config = dict(
    head_dim=64,
    norm_place='pre',
    norm_eps=1e-05,
    positions='rope',
    rope_base=10000.0,
    tie_embeddings=False,
    decay_fraction=0.683,
    decay_shape='linear',
)
Each number is 128 + 24 x the weight over its row's rms, rounded and kept within 0 to 255. Layers, rows and columns count from 0. Numbers have three digits each. The size before them is the row's rms in percent of the matrix's.

# layer 6 attention query, 640x640, rms 0.0294, rows 32-46,96-110,159-174,223-238,287-302,351-366,415-430,479-494,543-558,607-622, columns 240-319
070:112114152086155136137095070149117116115124101140173097126157112115111093096134124110124137131126124129151124147176141170138169095152078153081148107132162140134093123121123111105167086125157149165164134095101167183124113129105158117111106159
076:134130128128143105132147179132124152111141138133156171124103159129127110148122127164154079155152112165111146133092122089158115091096122118166123111122114104122118145175142125113098148141114114124135153166160077078146120116131131115139121136
059:080137119164113128135103165124116147137144136070148137153101112124083111150079169084182088135103101158112136117189147078088133124112105110127139113166110115113103091116125109175140160095164138149140136175118089132148140101106142117137119145
085:120106161130122106146144155105107165147107156158117147167105166133131152137103133161167125159141153088100148160132153104151153105109142099129099118112101159117135192112137119099150133104161115128136144135122158151157150125132122114116150071
081:126118119151139093133113149138139152153122153106124168108105123115120154110137155103133177137104113148124116136058108123101088125100117110157098127124111159103108121169160129144100147135144128071130128136160112075121144125159088144129135076
075:135124116133105103111109154114178173088145186147126155132102140155136131084166126147129146151131121154101151133045154118110123109108126105173089138114113148121166145141148122140084136147135145069107124117151060070128101120099109149134124119
074:131170139113133108113128145113115112136142130160123140103120108110144137117133126149115129123145147164120108130088138132118113130137100114149097133150119159102116121091105139112084150147120172095134148128147109103128089150160116105136130115
075:137123144121145111115156173115155164167154158135093120120103137125142107131133172122158129148134144146099108121127130139139102119113115130161098124138119155097157131098135107107135110141112140053140128100140118084138120131163092161095117074
073:104113135133106093103158178121132151102088124138137139108114158166141162160180117179104125171126128155115142104100091141114130101108067144143130123115114148155125127146114140100096139199113119081124121138099125122109126117167081121137089081
075:125151160130109147157168153089148142122151142150109108130079148140125135122133151135111127157097127134097134184089145113105064094074118110133106150099140167139153136137131134125102141137105122069090140132148092127156118099177097133174115076
097:164114139118141181105100099112129130142134140151128147112105106126087124108178138106130110121149119088117128156184139138166147105142144130109135140107098151081083152122131114120147131094094102118153124123129183138173094115100121159131168109
076:160116136134115145123125117134127109144094118094144099142111059152140131176163128137121166118130149099130126126152074136112166102180118162111176103158131154082147151137121146118145121131160109122106138136119165148119122132149169144118119080
101:133140144059137108131114154185111114116087090137157089151118097116106107119114127133117131122125156098170121128136135159113188138137119180124160115110141146109132120147128110122153084093150077120159138128147180157150124146098131170095132114
078:105148127137130148127121130121114152182151154099137101119119106123138128152167135132075152157131182093170106164157080091138144108134138080101169100128082125097123145138117177143136168137141110122102151150165145095105126181179153129086144125
091:143173122171123078120154163142144181148161144099111125120117163145110113148093129120161121148077101155126111134112147121138106129135149117158054139114115155157133112142162134142124144127117120133164076111107110120117088122093102086156099137
090:137134107144145132107132147142149124118129169149139141132137124174162137121116145155113104125110137141131112163147129127154108135138102110117140102112095112175114154112088140109124154155164132155152158091117107126129140108161153136119137141
092:133097144145116120115119153095162183143169087112133114173113148110163142121079114133173087122155119197114120085166102053179149136110167118157154139162143129150099122141113106114101104146111112132136120139148119083109165130139116146135104070
084:138123147129150133081133157092182135127142083124138114161137132153112154139116152111109059127151112175103133087149144089133165145151148171141144084145167138128101147119110127141076150127118102153161146152124081125157126114143140171122119117
088:126120182112114100101164155131160101107125128122069149147131137131115160137142116104107118112177142146112156112138127115114110105141153165147146101093137129069099133148114127114112147143093127088159133114163139118120155135183110154146159085
112:084127101140128096138130081143105163113091143146122137154102134109098130128103128133146148149145127124167160105116114133149123098114139116174128156122125151100128150116158114142150134158096123097119111148169176117096138159078098113157113098
105:111091084133092130145163120117066140125100140132108128150085155108108151142122135111144138152139127120128142091135094123156121103111158111174116143130138149171166146135130128112101130159100154099117102112137154141120123128097119106131118137
102:106094109092114143156154122161072154145089120111147120150111141110150083113126141149153111146161105145119165102092106160176135103122102102164131152143098166161134125149149116096119150129130144090108183120129138141104117159106107118135158131
097:111095166123121142178153124102130147117091145115120146148136134125134117118134090112161135184144150114112127116121127128133135139140153084185139162136136133137168142139138100133130136135134113124122121108130113165122111118162072130147132120
111:184075158140129110165124140140116135077140108106128140101129167120130102133115145117093125138109122148158144118032152128169077161136092152152118117086155070092126131130143146128135133171158132114166126124087121172173109108145111161171158101
123:146119137117139117144165142127108153119109096139091153119102146100166115133104131143152135143161112149144151111111093078132116163088121105189089162124114122097148131141168113114122111174132126132133093125119131154101132135154095088163155125
123:106124178109141141121157093162084105143084094121185098180137097125101127100138173135120112124144154140136105123181116140167171082153154105151151128100108157146139139115118065129111093121101114117119119127132166108112114127090139152119135096
129:131111090142139110150136152131133138126142148149151106090142127142122149167140163111088143122100150119099136154097137133130124106136132155117110078102121110147152101128110110114129125114124140131089144140054128092165111087112108145154116122
142:131097124123126157110106117132120148104091080118175112169119114119077131103138125130116134088093137103115124130106164144123147122146151191127178100122132168122130107090122092138135101102124138125167135159138177130183139128099156160108176106
116:088119144106123145104117159074132150137160131139165101105157127118117157112156148116088139161154122126137120146126108170132138118123162108115102111144101082155133141157108125133146145121129082132110110119124181042114143146104135118116113064
116:099102116112097114117170121127109148123171166108090142133112179154080161092135134132160125117114137140152115118136157162130148118107189128133110164089148143152140125107136130136156145128109091088130116106112136113150156105108122083131134172
097:145143134116090183099143114141162150133119140149122164123126125115155143117139094133168138123139148130170097152124095125121157143158094149161130135083142151142137114124145105118098132115129128139120079098120150136129112142115112107110123138
075:130129154113105162186125146137162100088130144137138140162142158122173108114159139133141133106097108136100109111142149119118112129143106156158144116131152140143089159128110166111150164116142105139175161157126093065155119137129172138142137156
092:105116114151099112124088141140154189103144147156138130123170135111127154114115126164164128160118114118131143139105119165102121158154143136150104117144127091109064165156119127124149118113152139109127127100162150053139124086133114109136115128
083:144109135160114094132120164151179149094151136137136131110174126098142142117116145147129149132108085122122151113133140161095100129132150149135117108120151094109084153163107133109164127095152128108130116128165110083158129099124112112142127135
086:120142111123122073127100144138196180104112150154126132103161110108113149136160145167119191165125135121142139113091145155089080125141154156128114148132126063127100101151115072150136120101130159136085132104138142118115112109124108063163089101
086:073122105122158128115159130097091130123115104120092119119096143138127141110122094142115121168156172130097122126124109100157125132140134108114130148143104143098174100132146115125135135187143143110126126130125148172106111156121120135151114129
090:099151121134137114145144122104077114139127107126128112134113105130142137106128077130137136167158143150116133136105081133154151167117116103114130126149138149155193067105182097151100126158116157143146120125094148178108111142122112146129085128
081:144153117155154112132133141133082146147126086125116141141090131103143119114074096126102116165140126139110124116145092094165145131143130089134139128159146141138169123161173108124133118130123109138152143135113129171150109147109112152127154155
085:098145136103118147134156091141094140124135105114121115128097103120148100114129069126111135142206109160153131107150083115158148135108101086132153126126144156114177110114158078128116121154163168162143107149097139177128093170129075112155092135
096:145103169147152127094156139146103146099127116138134158129099115096103115106125140113095126119118158154156176121075177109127108157125107158129166165135144116103140114116114140123152131152128129118089134137158090152166135119146140126173130147
096:096098117159129142126149129127108103100132094143109145122080108106142139120112094081128089128193143110161094112118136109124133167119087111128115160121133125128165105112150113121106127124128133137132113158116154176114111122159119108136154165
093:078174164111102093156116128172105107131137115101118100115125158111166145093158156127152150179140113156139130114172085126124146151145099130119124091143155107116109165100142167142075160134105114144061093121091175146114113096136121141124159112
101:114116122107139168116118123097151114139137099097159118156130124123083135112185139124091161104065125116155150154130136129121128091139147171101165119116137109109129142106093141111115127143096110098130169150137114117131196129119167163090126084
094:116122132124124153102108119153130161139122131161141156128131156093138144137140106165114138079122121139110195130136132123118134113117100167126112108110146090109164167151136151124169102098126119120100149139130133104136155118108158133109143151
097:104151131139076096162147118138092112171126127107165118116151123163159153124169129126126176139157108125133131102111125154111131115123157164116131067150131081094108127121123126124132157122130112139127136166145151125153156129118144130118121084
100:134138111157127101188179087190128125145138145104117102131134115197096135143161102172133098122117126146109148158121142161128075115127173115102119141105125117157133130125118142169126115124125114174174117139082151123157118120140089099165118124
094:188144127132137183150093158145114156117124098133146133108118147118146142163150112109120121146153144134141085164122156129130121132102093110101182137116141123141123134106103134101075161138119130122129134125133157157124138137126116122152131106
071:071126126106133155187145169130122166116115141155153104124127121138169112129159130137173132163192121148109124126163111112115141079166108108105159137149144091150148130087103131136132114088135157157142168072100102115167131128118110166143128158
108:135151107118121125127132143132111166127127131115097133135148134106135134134100118120126073132144146156119139104175090084177091144109155117135130176144128122155112121132098153133118138138146130120101119149191106113130101135142097122194144132
090:124184124081149172131137130122142141127138106169154132099186110114163113116115149095143096130135148127125153124110119140134140166150154151084132092082134105114143099095111125123094141096142162169110153112153061119154131144156122144185144113
108:164143163078128158065152138101168103166091095116143133148152169104103134109115132119109131130129097134118143155141131121142150182179132124137124128143142131113107154147095113116114145134164153139130145119163140151131089159155138118180172136
101:134157105164136117122106102140141189112122155128149124173165090108086134126124109090102142126073153120149128118090137155161110119123139149170139139140118130112106093135173096145127125147096128104104100173176108135125126165097144115132113137
099:133141132176094092127129154118126109121078156078116103124075141141106138170121104116124133135113131117130121127139138099144100140154148125180149143134128166169106148146155146126102139176140135098159087151168158120119107146120154100142106108
111:108089126136099087155154129171094166131106143072146109135096136119147157127164086135105119136151108129152182120080123116169114106120146112168153134110118160152146114164151127115122141135094116110159139142123124121109111154091117114119112127
105:125132137150113086137144160130085147136104111065129121162115117107115131179119130176137113114146124133134106130111144109138097146172170110164130169116134185147130119125194117133115129158116087134137131123147139132140101104107105123156142157
110:156119166126110101085099158105126111149136131136123138104097164100113091177107152114071128123163142148119149109069125097127136131134089133150135106112145097094098091118158136110148160129122141120137117140106110115139096095117141138131130123
119:134114134168135111082148104148128153098111135124125127138084102113144141145091143123130128122118121150102166137081139121174096148138123111126091156136127083093152101155117112080145105158147108147121124132113110165131122091134116097166160154
112:104100165132123129132144073104126150092127112131149071129141179140139154108165162140108153133132117096136125129103139162135125134148124119142132066122119155125148121102111084117131118117132108119101178123115143117104110124134120130117136111
142:101116113120177130163120143126151140086139128130143095122158172149154123152144135143124136135118085128103130115128105093126149089129131136109137088133107111141133127131119117117145113122153135135136128108112117104134141120112100111120138093
114:098120104092122123128122130117101124148111113085138137096142167140103153093135120120118128105128132150104106120110132152126163102126186131129146123139137139114103118050120107176118101097122133133168128116136180105160183143100124169097147110
101:122096108119109135098110156071166129175167186168140129071149118152150116125174157123115140157117098125153135143133059146130088137127095115121105088165116084167118161155100133129149170133121131153104114144137114046133129127128159146136150081
121:131091143105085117131155094138092125124138120105119096162121152138138146110104108145105131118132150147119122093150150130137147131120175128133118158088097107164135113131146154144153100117117129123167146135137142097114132149136146105117091145
127:120120146122122136065135117116134160098104120135115136118120166127115156095158150129116123122137140159148136112117173137090130141133135118123103138093127095159131125170135146133121126084177094100142120108130175111189135150155123127096115090
032:137138140129140130102139140130168111135120081119147166106172113142090133138136140141127098111088135113169150129186093201110109128179147114184158122121159152113139106127120107130122174134122115143139106122158106148113090113089119116139122089
042:115163098162139152130098160142134084140139122151163167132125144138079122133112113120129102110163121119150117104116115086117078100116134119157122152129140138113116139157130167129126112121169136126165088156119092144106086131091133160143096153
039:108184112207134136108122103144109115121102109174124096112102097139117092126106123101122152134139157131136120135130138121154098135139137108128148156120142129152126212178165156106170139110154123133084094142168094155134117135128126137148108161
055:137117126147116094135127085120137114119119174120135112082112157102129099102156101115175131110171089098136119107124178127116078141103107094120128127114098122154139114121121172097201120107169159100146104147121132188148089107141124119151134136
061:126074122145137141170135108152138098092148132119129123101132109123141141068154094100091165162148123164133141097126166151150136127135112139107111163093141127099102146096143129125158122127097154075107111128135151099117134098121147117141175133
062:137105117135144137176112144132139116129130109091120113127133102113126156125155141126083142173172118107157149115118167150148113129111101121109117119096128138089080122113146106127145110144132154065106130129152118153114143098091123067144131144
062:159050136138124159160155134156119138087109111108110141136109102133134170139165143137101152182144138083160127111149147144146123162108112095144123135082153121074120117112155105111108123115099161081100099141159119118058139090116121096151148158
068:146091115125128158142122131163113150101167121122118134139121135136154171122148125119142129174142128110144118099114146128128161122118131095128132101092154158125088129097142124119113130148123130116115112154133142116129159117125103060163160137
064:066183153150120124115080139091116167178140112133151123117129158137139096110145176109097123096112135107109126084116112119078115108110132133111149164125136139170150166156103155127123088102157146119130134108128129119144121151156119165116133091
065:118117127130123195148121121131111101106151067124124114107140129143138121151143139139094110183160104130146109084118142123144148104127131099120103133104145151143118138126114120111128123137148128100098124181154116152089124114127124086177152163
071:125080089139086186190145105142091119108107151126123110139143099121169193092138130149131143118137103147136119146131126076157121127150126122123113128140136131139135119122149144146129154148083177140099093140143132134123144126064131099160139135
066:125117082099136112080122154131143151156114151092145137154137109144121119140125124127091144087105130123135131114133089081125144124108107146116135141139096140137158151136099136139116116142130150105135137070150130112147133154168145179060103099
077:101129144116151118095109165132148154111091102152112108133139112119109127101111152117091142063095159099126135121136081111117141131161107157128134139159122142112131140148102122151107122119120118089105127103145115130136083122165136193072143103
062:131089126109086153155123120153117102115125121087168113115144133124201175113141070147118132153119145125109138111119112144137145091099139094148133072138144125093132158135128096153117139208084142124117136170129140106121133141099120105132095134
085:155142130158089123122167110147093138152120122110103095142095108159076146164134108130173108152140148104105113119106167147130148138110137100150077131084142125098110090121163120138138149117139108132143148159089136149116113126090098095134134109
073:131126117169144183128103127107140126112102142162131119127145162150111168193174122109122160150116124123109114149116150104131103147181071130120120144169152124135110132119137141146130158135111131131120114104148125116130152154108121102162090083
197:118154141120127149121090152112088134103137134153144137099150116141162093122158158083128140161149160138136149128133132139121124146152114138131160139126142137142117117149081135099149138094119157096122122095161152106123106117124136179135117155
104:123105119119142101140107136186163108079147155130134133107136136109182129110113114128116134136134160151087126117130132146116139111123122165116124135092135075133120153127063149152098184141139098120127111152122113098124141113151097113143128112
121:143156110090148131119133164191172116120144139145150177101150106127129161115116116151127130125096112140119141143098163160096141136127106142077128115140117076128122139136119131127111143128157115146130153120141090109145112097155128113120143096
088:122111112144130128128112158199178154101115114132149129146123153136115185101146103121145153119086124120093129139151096136106092115155134114106089109125133105168115183124100120152128144139111122157141097134143118099120142128124115120138138086
094:121135126152121098171152128129097135136119135140128082159119130112096112174093108158113098114132132140125151100167117115166111076092167104170099171091157156115143130105151158170146119155101131133082132129131127152105148151098105126146097113
095:105141134180093120161159138141069121116135120096099070153129121120114133139129116152168070160128087146119111078113099102138136078142139111151125173126114149148122127120172108104119131143136128131169089137120154126127129142106100119122072134
085:110141125159113103186136111142101125111127103122117141120095123114115112080137100118164135116165147162125107110161089116168123087114131128140147139137134151134154098143128140134097129141124108141158175190083126125149136149116134129135120133
093:133157129148117114163127117152079147107126147108133073158113136147158124131152140124135114137117119140118141111115090113165104151098170121142114157130128167154148101105170097150138118126136120146119121153147136100120114131100096154144108129
083:152130116097164093116123157124118091151105120119099144133112098116152113118118131151086114136124134149135132164112077089115162100128098143138094123143174140074088089131147143125121148116153142112137139153111095142113104139137119133134151087
099:089086120117118115165161125118127117132095073108109097126069115119109152124123131116139094137142125120139130104138081085145118114108153120124134153117101105159152147111135123132091139148112134100125152135089132137065107121076090097168123141
080:089145149151111156138104104130128107145097132135151136088170150106112147162175140167129160139117130136145153115098178129138156124168123118128114125143085126136131160163182123124097163092150121131146089146096112119150110109095161127119149119
096:146155143092162129099102111114128153108141114175166147101131138122141107114141163112119129145104130153088107119135125129127144126152092141150132094168130139084129091143093105109117153095146130085143110141119128116128153115117133124134108151
090:131120112108160127124089127125169118093149139159135165113156147126142118140151159105108132112129110126110124144082159142109148139133115146110122105132153112112130117112099159122140153097158126122125162117110132147134165140164163162150180117
084:135126133076120111112154187118144142124156134133139139114141111149136165176149136128109189087144157140165091112133094134158109142120139125104115108147124120138130091113111140129130137138107120132157122137140103096094120149113107125130126121
101:096129110144148090152174149146107170143148124103111088183066137152150152117094120119126093126132115110120133079168103105140120093105177140141150165101123106149148130131123160149175080149136112151127114157118137122120133170113098125107117139
111:142128167137116162128104161106141128125104113113146127146114141119178115155115106115147107157129141127146145149119148123104145111157134111157138125103129122187143153120135141109090153132146118123086102132122142128127149146150081151136103096
062:131134120146096144181104116142077143110148131112155115105166106142091140130136138181141150099113109118091118138100145145085075111107082139123109083142142115107114097138154109110136168114141115137147124141161142068124118118128118126118127122
076:143136152076145121148112140148160157099141150116154164096097155091124148123114136165131093129129118120087143135138049124151115135111137087102128146115124117060164160155138158128143125136147077136092165118164135104100116088164134113154188075
074:116153141119134136148118134105170143104122137147171157118165162083145128125113146183128147097116118129063156158130117143121075184116142149131126094141129123055114127175165125146120113092173091152120127109169138100126138088142153114148157076
089:138149142124149126045153166123206130146098099105119170104119185108108108136119138118128112091094115104147149140108142118159111144138152087136112084128115107098147137128157095144106131140119150160104122087151115125108136122133130116153156076
109:127131135155133087126142152114102118156115111125080102140056107125112101149112126105125138135119139164150138101132121104153155091135151094148151133091138136125130141090108130144115126148101124113111120128168130175115141137116136156131137141
099:150133109154134099122173159132116113129116134098102118149072116148135146148133104084113130157140113148134103084128116100182130111144140081150145136102158125177149183123122138112117103147127128129130105153149126172114107125120138143135141152
094:154106126138139108142170121159101117162127127078090100141095136144132143135117119138103145150157144135114110087163102105158146068144115081132169120102114171185151131130116131122105161125130105147142135166146073152116112113111128160154165153
098:155112154132115138134143144138109147140107115080121098143068162151165141124115100148164116150178145140131143107151123121133148133134138088155125138098157121132140147108112120097132103141105120139174131156144138167087118097129096131123160194
103:153081116178127098076127145148093121141087126133099122150074114121139114127121152120110121129135112176131170097084117104132093119132089152165174130169162126149131156175132114098168124136116139146160114125116100131109119111120137161165165119
109:143115130133135102109170148139102117163108111093072140111083172133164128127087093096106109145173119155128133105086122087125131136101128104151162161111117131112147169121166141083109152149116116141126074132106099148104119132145104112140126152
106:129104142093116134155125146130130101158104121103109109146127144143135135117140160196112150110157119123103134129125122121155121078151117101136114125117089172143110183123122091163081154115155094142091154150112125132141119130135110144143136101
125:123126138091136140142081113089165125071122133153188130114147112134140147107163131164130147110074101108117142119104108137107109100109122159121130110126113113075139094131126100108121117120139107106130139122070155127160176085109129153143133060
118:108121129113153157096102112133132142066091129176164135142122121104118156106136139196145180086130137118105116155108121151115159127142091179105127118139144146084119108130094095115156109122133133100104158110127154159144150139084139134149161086
102:098130102099145104109109132122133088156153127113136114098119136141142136132163137130083129132118158139117122122118132145126137123077146126126084080132100153145115126137121136134114189144125066142125129157147130102099155164133144105117114099
102:140139091140132118120171154164097167139174162074109123117078137186124143118132114129133109138139154167134088107142102125129143108093139110122135106081118152140121123118128135153151123149115126137144112147123124119129118151113116094135116173
117:121135148130141119104161107108136128113131128134123120100131136164118137152162095128131129172133160100139138137108142140093156114145167139110132122083136101136149112127131154105128142108163103098111138112107167125164111153137103137129080118
098:133125139126178151106096169133150134120131184124136112143105152134170175137137168134078109076089132123113104134114171123101126117119135138109099105107156119152119139125089176119165125127130097127101161088144080099160138102157164116126134136
074:088095116113094121131090123117161172135175105132194102103120070081180141153107116102122101092135147177124138102097072101153117164159129119139138123151152105133147131135111181172110103140122157085131122114124162129078130119144130123128105108
063:113124109105158127116099126125151150108183098169181102111087102123156110106086145096105067113114120172074142112158110148146109124164154180110142127132162091132144129139093194128160147154092141117131158125110105081125146118145152141096132148
076:084107102097125066138132113107120133146167138133178098150146129093118114095128133081137120096152121132126156101156084140130101129150156120159150126124123097181112074118127095148116145133099146089103142116150117120071151117099084144160140102
082:128133086138115119153131089104098099136105169109086154079134106129083072097124101122133150167173157106148096101108098149106155118119134121117115116114116161140122138112138096127090106132138150123120133145091145177114115133091106126170103122
081:141143138108107123168141116116070127144127129098102142102146130138107070117139103122162161183174164127150126115142102139129123131104123120134146152114123144151126124116172089117117114115146151135112117144102152180127116111077097115168119120
080:137153107116095148177174103104082101132109119128112153147138119146104117144159109107132113144169140148163149132137102152115202133141147103131150145110142133171113114109167086123117090140121100139161138174120132150145100119104135069158115097
079:111146100105091115159129092156070151109133084130098154106147105147105114136133123139146134180177163131189165116162111150138125137122138119165126126124110133140139120119164098124110123131147133123129083155134163165100127098109097108140103139
082:148097126132129117123141114113125109089104122137109151128140119164111046131096148091128152111179154150163129103079140099091125110095127140143094143086144139114137155118115161119078099147130132096162113088110154159104145128158146143135097100
083:136113120147088100163153116112127094128146069134117134085125085109117094171143145114146145174167128131176136115119116131130093126117186118159112154110108138101148123095138147133094094131127177105127119128131144165108111166116127126149113136
089:102166109105104106145123143158060104148133110152104084136139153116118157107161126137185161184099088110153153136190122126102164118149141108145128125120140088146140133101168101147101156145063129122118105138129128142166111121095131122126139116
077:140088116108175172100101145109170101102098173137147148181110177112140125118126112154081145083075125135092142141113156106130130102143114156080125088154140143098112129116074145129148143110131131120145133090125138111175176145148157196106139142
085:104094138104150185120123152088150117133092166161134132175149139121135127124097095115121112093107124071112089128110115101151150118125084136123125113165159161155129128124114118116158078086154108127121148125112111105164144118128145113107143134
076:123104142124116140151096156126124107124129132139170102144090149153152204108171119148148107164111103104145166116113109141106146127123131129144122089144157091086109196118116106093130152161127103163113119129132138145158154143150098116151118123
088:148144126180085103153133116153094175134151141092127129125093124186072158137122116122161137192135127173124166156136182147108163132097137109129123135107134119109111101148147091145104142134155110167151122137095160101113098126091111092138108089
115:158128120116088175092135119139137162118112096107119125131098132119144176151151090127152111166138171151125125143108141153089177135159155118149135151107100136192156103136160163110101128117118110139155083101088173115146126136117103110110102135
045:165157163115119148160118120133156135112141124128140122104157111186152117137119131071119109097155159102103113076145085117122071122135136175100122171123111068149112124128116127181100109124087135144149119127120129128139106152151142125122111116
058:107135139078117151151128139150146159083119129121169123129117141146186113118093132084150122095151127107117120118114105095117090136143164120100164138121113125119149139160113133123147148099132091147106145154124072108141143099114123142126143153
052:112137118108114173152118100136188148087142142124174121130141147166148109133061109088122107096152115146105125089179115134082096094151165122091156115119101122105129126103131138122139122122160127164136133140126106090142118116143140128158107112
064:102097098140117125131133138154129125122156132122160135136151147166098139081128111168119143096088130132155121133132139172140148168136149104153134097094140129145135121131125122104148135142151132125145153133142105181152182096084094138188142140
076:139113111153132098107153083101080175140091112126112124127103154102145119142110125160159147142086099141181153124070181148157131150087103128133126102129115136101175134129145106116166122154110142095104140122140118144113126101074121109160161117
077:112114117158140126103203153126064121134115107106086144154118142117138110089142094184138132130116107156194182120133114104153131136129118069160131093104113177156183125131120114116167139117145124097155156112104106160099135078089125094134165165
074:139075141148127113126162111141097119161120117114117123144114127112173125086170128158152093126191110152152164133113087141188148131124116125155136074116120164174160140142155112139123163106131096102116179156128128157100119106105137103165146169
087:133109151105120113115192129174122133109109157088115129166131126121130112088167121195156113184143143130138126124166145110152143156160120078164101136096101180159166108118139107128109159086131125082143127127135121149122142122116106084132151158
097:113122139089132143110116135091117134129125161144167139100081127142119111120122129087085123123112104134125168148107125132062117114132099115103183130135163104111114154151136143138152090129133164141140114107144099099135113192133166156170134094
083:139118152141161158093142134079086130109110133138097137117108169126128126125105134149129152132167122151139132159082131131107189132105082076152089167148144112134174125115129134097109130122126146134097128129129096167099120103130113099170168151
087:171159112141108096151154101154087151136110131128134141118114131120148143094149168153156170123169118166123115169151144122156142102121127139133075067118118178135118112115127120148110164106138142126115116115087146145115096121073099097150066090
096:098117106148124129147091135110131137111149126135154082084149102124127117109135125131088134151086108092137149136111112119098130098105141183088117128148132129108103153142150134130143101138134141122114098174099165093174119132133141154115126088
115:119133115141124118091129134118111148130143127138132146090089127110154116144129125117113131115150119148096157120138088125132133112111106137125179116130153116088130158123138135106148125108139127127111108176121176105141101150108138150111111095
095:146135142149094125132136102161095158164101118123151082149146122171152153122144141139115147170133165141143116175113114165152124092088168139142123080130117160132129119173139149131129135143097104165120148163093158109107116134091121104130099093
096:140147111163063135141157106155093169170107130120119111143114137112119124127117104169190107116107112176113128132135157153134142147109121115153088125104103182148169091137169135108138140112126112105122101139087146139112125106064116076099080139
099:168143125101146133119125123163106114138102105076139128134152138161151140130125073132139115101120164118122129133145160121120139075157124140103114127123143142169130106099157126109144130166146163093110145089107131130122093145144126143140120132
067:139092157135171160138131094096159110120134076128162143139152086188081091132163156123155126145198117112149109141103100146125138128109085117136092137169123134161139139122105085084134127145153134163129137143090096155122123162163148169125120121
086:122112114122087130151101175136148129135144154132121115163115136123162150157162124117148169158120121102119125087095140197120129150161143124148171111103139138091073099125106131107145116115133114115174149158160124076144155111117102119129153143
088:104129106163112116157129139153135144123114141131110128135143113138140160149149121098158182140126111114123131101124123174078119129161156140155155059110140135054101136114094129124132125122120095148158122161147104106135171132144114144111121138
102:136133077109102106113151148105144153116116191164091106123131139110119153133171105146136080119120115122141156115149120160108131119142153149148166131111135126102116141167143111140111153060132132086126136127177156143123145092158130091125147087
100:139152101093144103117144144087138127094124119139150168133087126120109124095110112150132104127131110145093118142113138117182090132106125140117128182128107125130114106144137143119132159122119155105089144108158109179106128098144112119181135106
108:156134140133134086111154138133143124116105114099166119127112150134134111141076109162119106146143129190115113143124142111178082142141122097156110170139113154183153143140138143152125158167118162137087135118147131172105115096130123113183138134
107:134114143131126101114182162152124121121106131108121125135102134170165113107087124149119063159133128168109117124138129112164124119153083075139127167119108159156133092139103127142130144127128124138106155155155080168099107141108138127179134150
110:144119133117133119117148167105143132130100107106116133134093143136160094163119099099142046201140160148112120108098137116143123150113114096153150143148130114183135102146112191106118144147143121147147130117131121169110088118160109115145137150
113:142097130133120054095134148090110126120137133149072153133106144117129119153118137147089111174134101154116113128087106119175117132113086112161138147137162129108092150143169145154165108125143127173170068137096136129123080110139140133130141116
112:149109133143113098101161159135105117111129112121112151150091161151186136118078132143148081136146126164118110120145107062164132144121101074141111140126111141134123109104137171115115174163169156165167129095117121173108108113154129127180146157
115:134138168125091148147143150150121111158086077112181101087126136102138099078116139133129111092101091128083111110158124097178133117143113091141134094099117141128135152100116128140112146136163134130122135121180150099109145138158149157103165081
111:095105102163155100153083116128134138136143111162154095155158134125103140153162149137100159118094104091172140137115106120114109136122151175096154107134126090119110161165123095118124072147120162106116149123159148102108150095147121138132139077
111:086087133120105169100106099140147152097118161145122135146139118117066164096114129138123184070128120107149117164106135158113131111116148175126120163103133165102137127133096081106144094095098154092114125190115162130124116100079147118117152105
094:107108145111121129144080126129147141176145154157142110065099127138116114140151110153117140191097112118135184141083111166094146142136143132149140116125126094171147153127092130121096136129100103130100115145158109089126113131133136148160163093
098:161134116147114095117141169154121131117164126112089126106133144168120132116122124117142122194111169187158118106135113126120110133097129087155107137129118167178143122133129151150101131147141073136144139132105139138127129148134110088150106140
# layer 6 attention key, 64x640, rms 0.0284, rows 31-45, columns 240-319
119:095110120123087126089130089092102132148134113103102121083156140121147169099157168153143108111153096136163142120120128101087138137138135111158156073079164128129134117123140139084152094143116155121125115107151137103165095122145116165101076173
060:139100166103112120130146096164144131142172140110133112139144107076122157129142140162193146155125128127121133144112128097112112136096174162092121159150159095131130114146129071118118177120108085130109147139126072083142084119116112133133123138
085:123140100140107143145178093163098120124138142115111103099111132120139113136164115131131098110117108119144151088111099129136156152086127112149139106167092135147155082117178078168112090103108165123133124135122121144140174100133099094109137124
064:104157134138129107116148115131129115132115115119118144145101161155141114119147113121146137130108112122127102094127100145175162170103162136160107102145106094126114094095169117160137077131083121100143086123106101146183174121082123136130073149
073:088148147136082142161137118115114079167120147156118116132123132113140123149136148090132090157126112127114136086123095130111146140133114108153154152138130144104116120136191124154155115152102122128114104139105115121110121152135139136102066162
074:142099135133096158100120134096166083152089102089113125072129124122132132130134114109134143112140062123121134130108106121150130129163105058159130066103067151126159108098130105134111112125166125120145125112114149119117178124131132136107137142
069:148115126105176135121133123103116139131129118135128126095143131129124089151117097099084089121146115138124123125156146173151146149161143108130117137107145115096126142125154137130125090160120100116091121132151184122127185154120115130072114165
082:159110122149141133128119149071135109130102142114088125104157092170094159114128132129097110122110095149139095153126100115153102133133091093093117128158115169110146135094119146125105121163138139107131083144149127153108150143122138137093134152
076:138113126135130133159126149148129119165126131106116156119107144119142097105119107099121147122139118134118127146112116118177132092120136117126141142177095144111105152158131121117140127128091104127103158159135144133086167152120130125065126150
103:119145115147127128113170104099151118135108105096104152103101101109092139169095123131161150148106138089125106139119110156148133129125149103098131121136133118144148117157122131169117150125107136116105141144110102097092104164156115128113142161
083:139105091092105130161109119124134152142133111100120115141084148140129145124142102136111137106105144097142099106105120115120128099145140136160165088123117138184145165135129118127130169124143147174137093121126105115156117159148178095137138105
110:156133203113167148150120106143140093131152147131078133121130147106168138124075120179082123129105087107097110114121114119136106118092124140149149080118123149090138110102156105170142116117109115125124150159160112111126164094170135129112098165
082:116136118120120164101152125091149104076131102141141136167142124148168129140138173114107126121128150081076118106129188172134109144145124179112104100123119148126092148142127105156115149136106108108074138117122121170097149123117106127098085143
095:177109139188128155125189129120127096126154154169093111140144152128141156092125120123097123148130129129136132136075132154087109117084085158128103125156156147122135071169119143165097150061093132125113147176088089136132143114167116129139120143
115:108148155132149100141109114155120098133078134119106139121167130094112093132128123135112072121110074165155152145120091139143135120121116154148126068088105154126135126101157131113164114124155096132116120127184123107111166076091159109123147095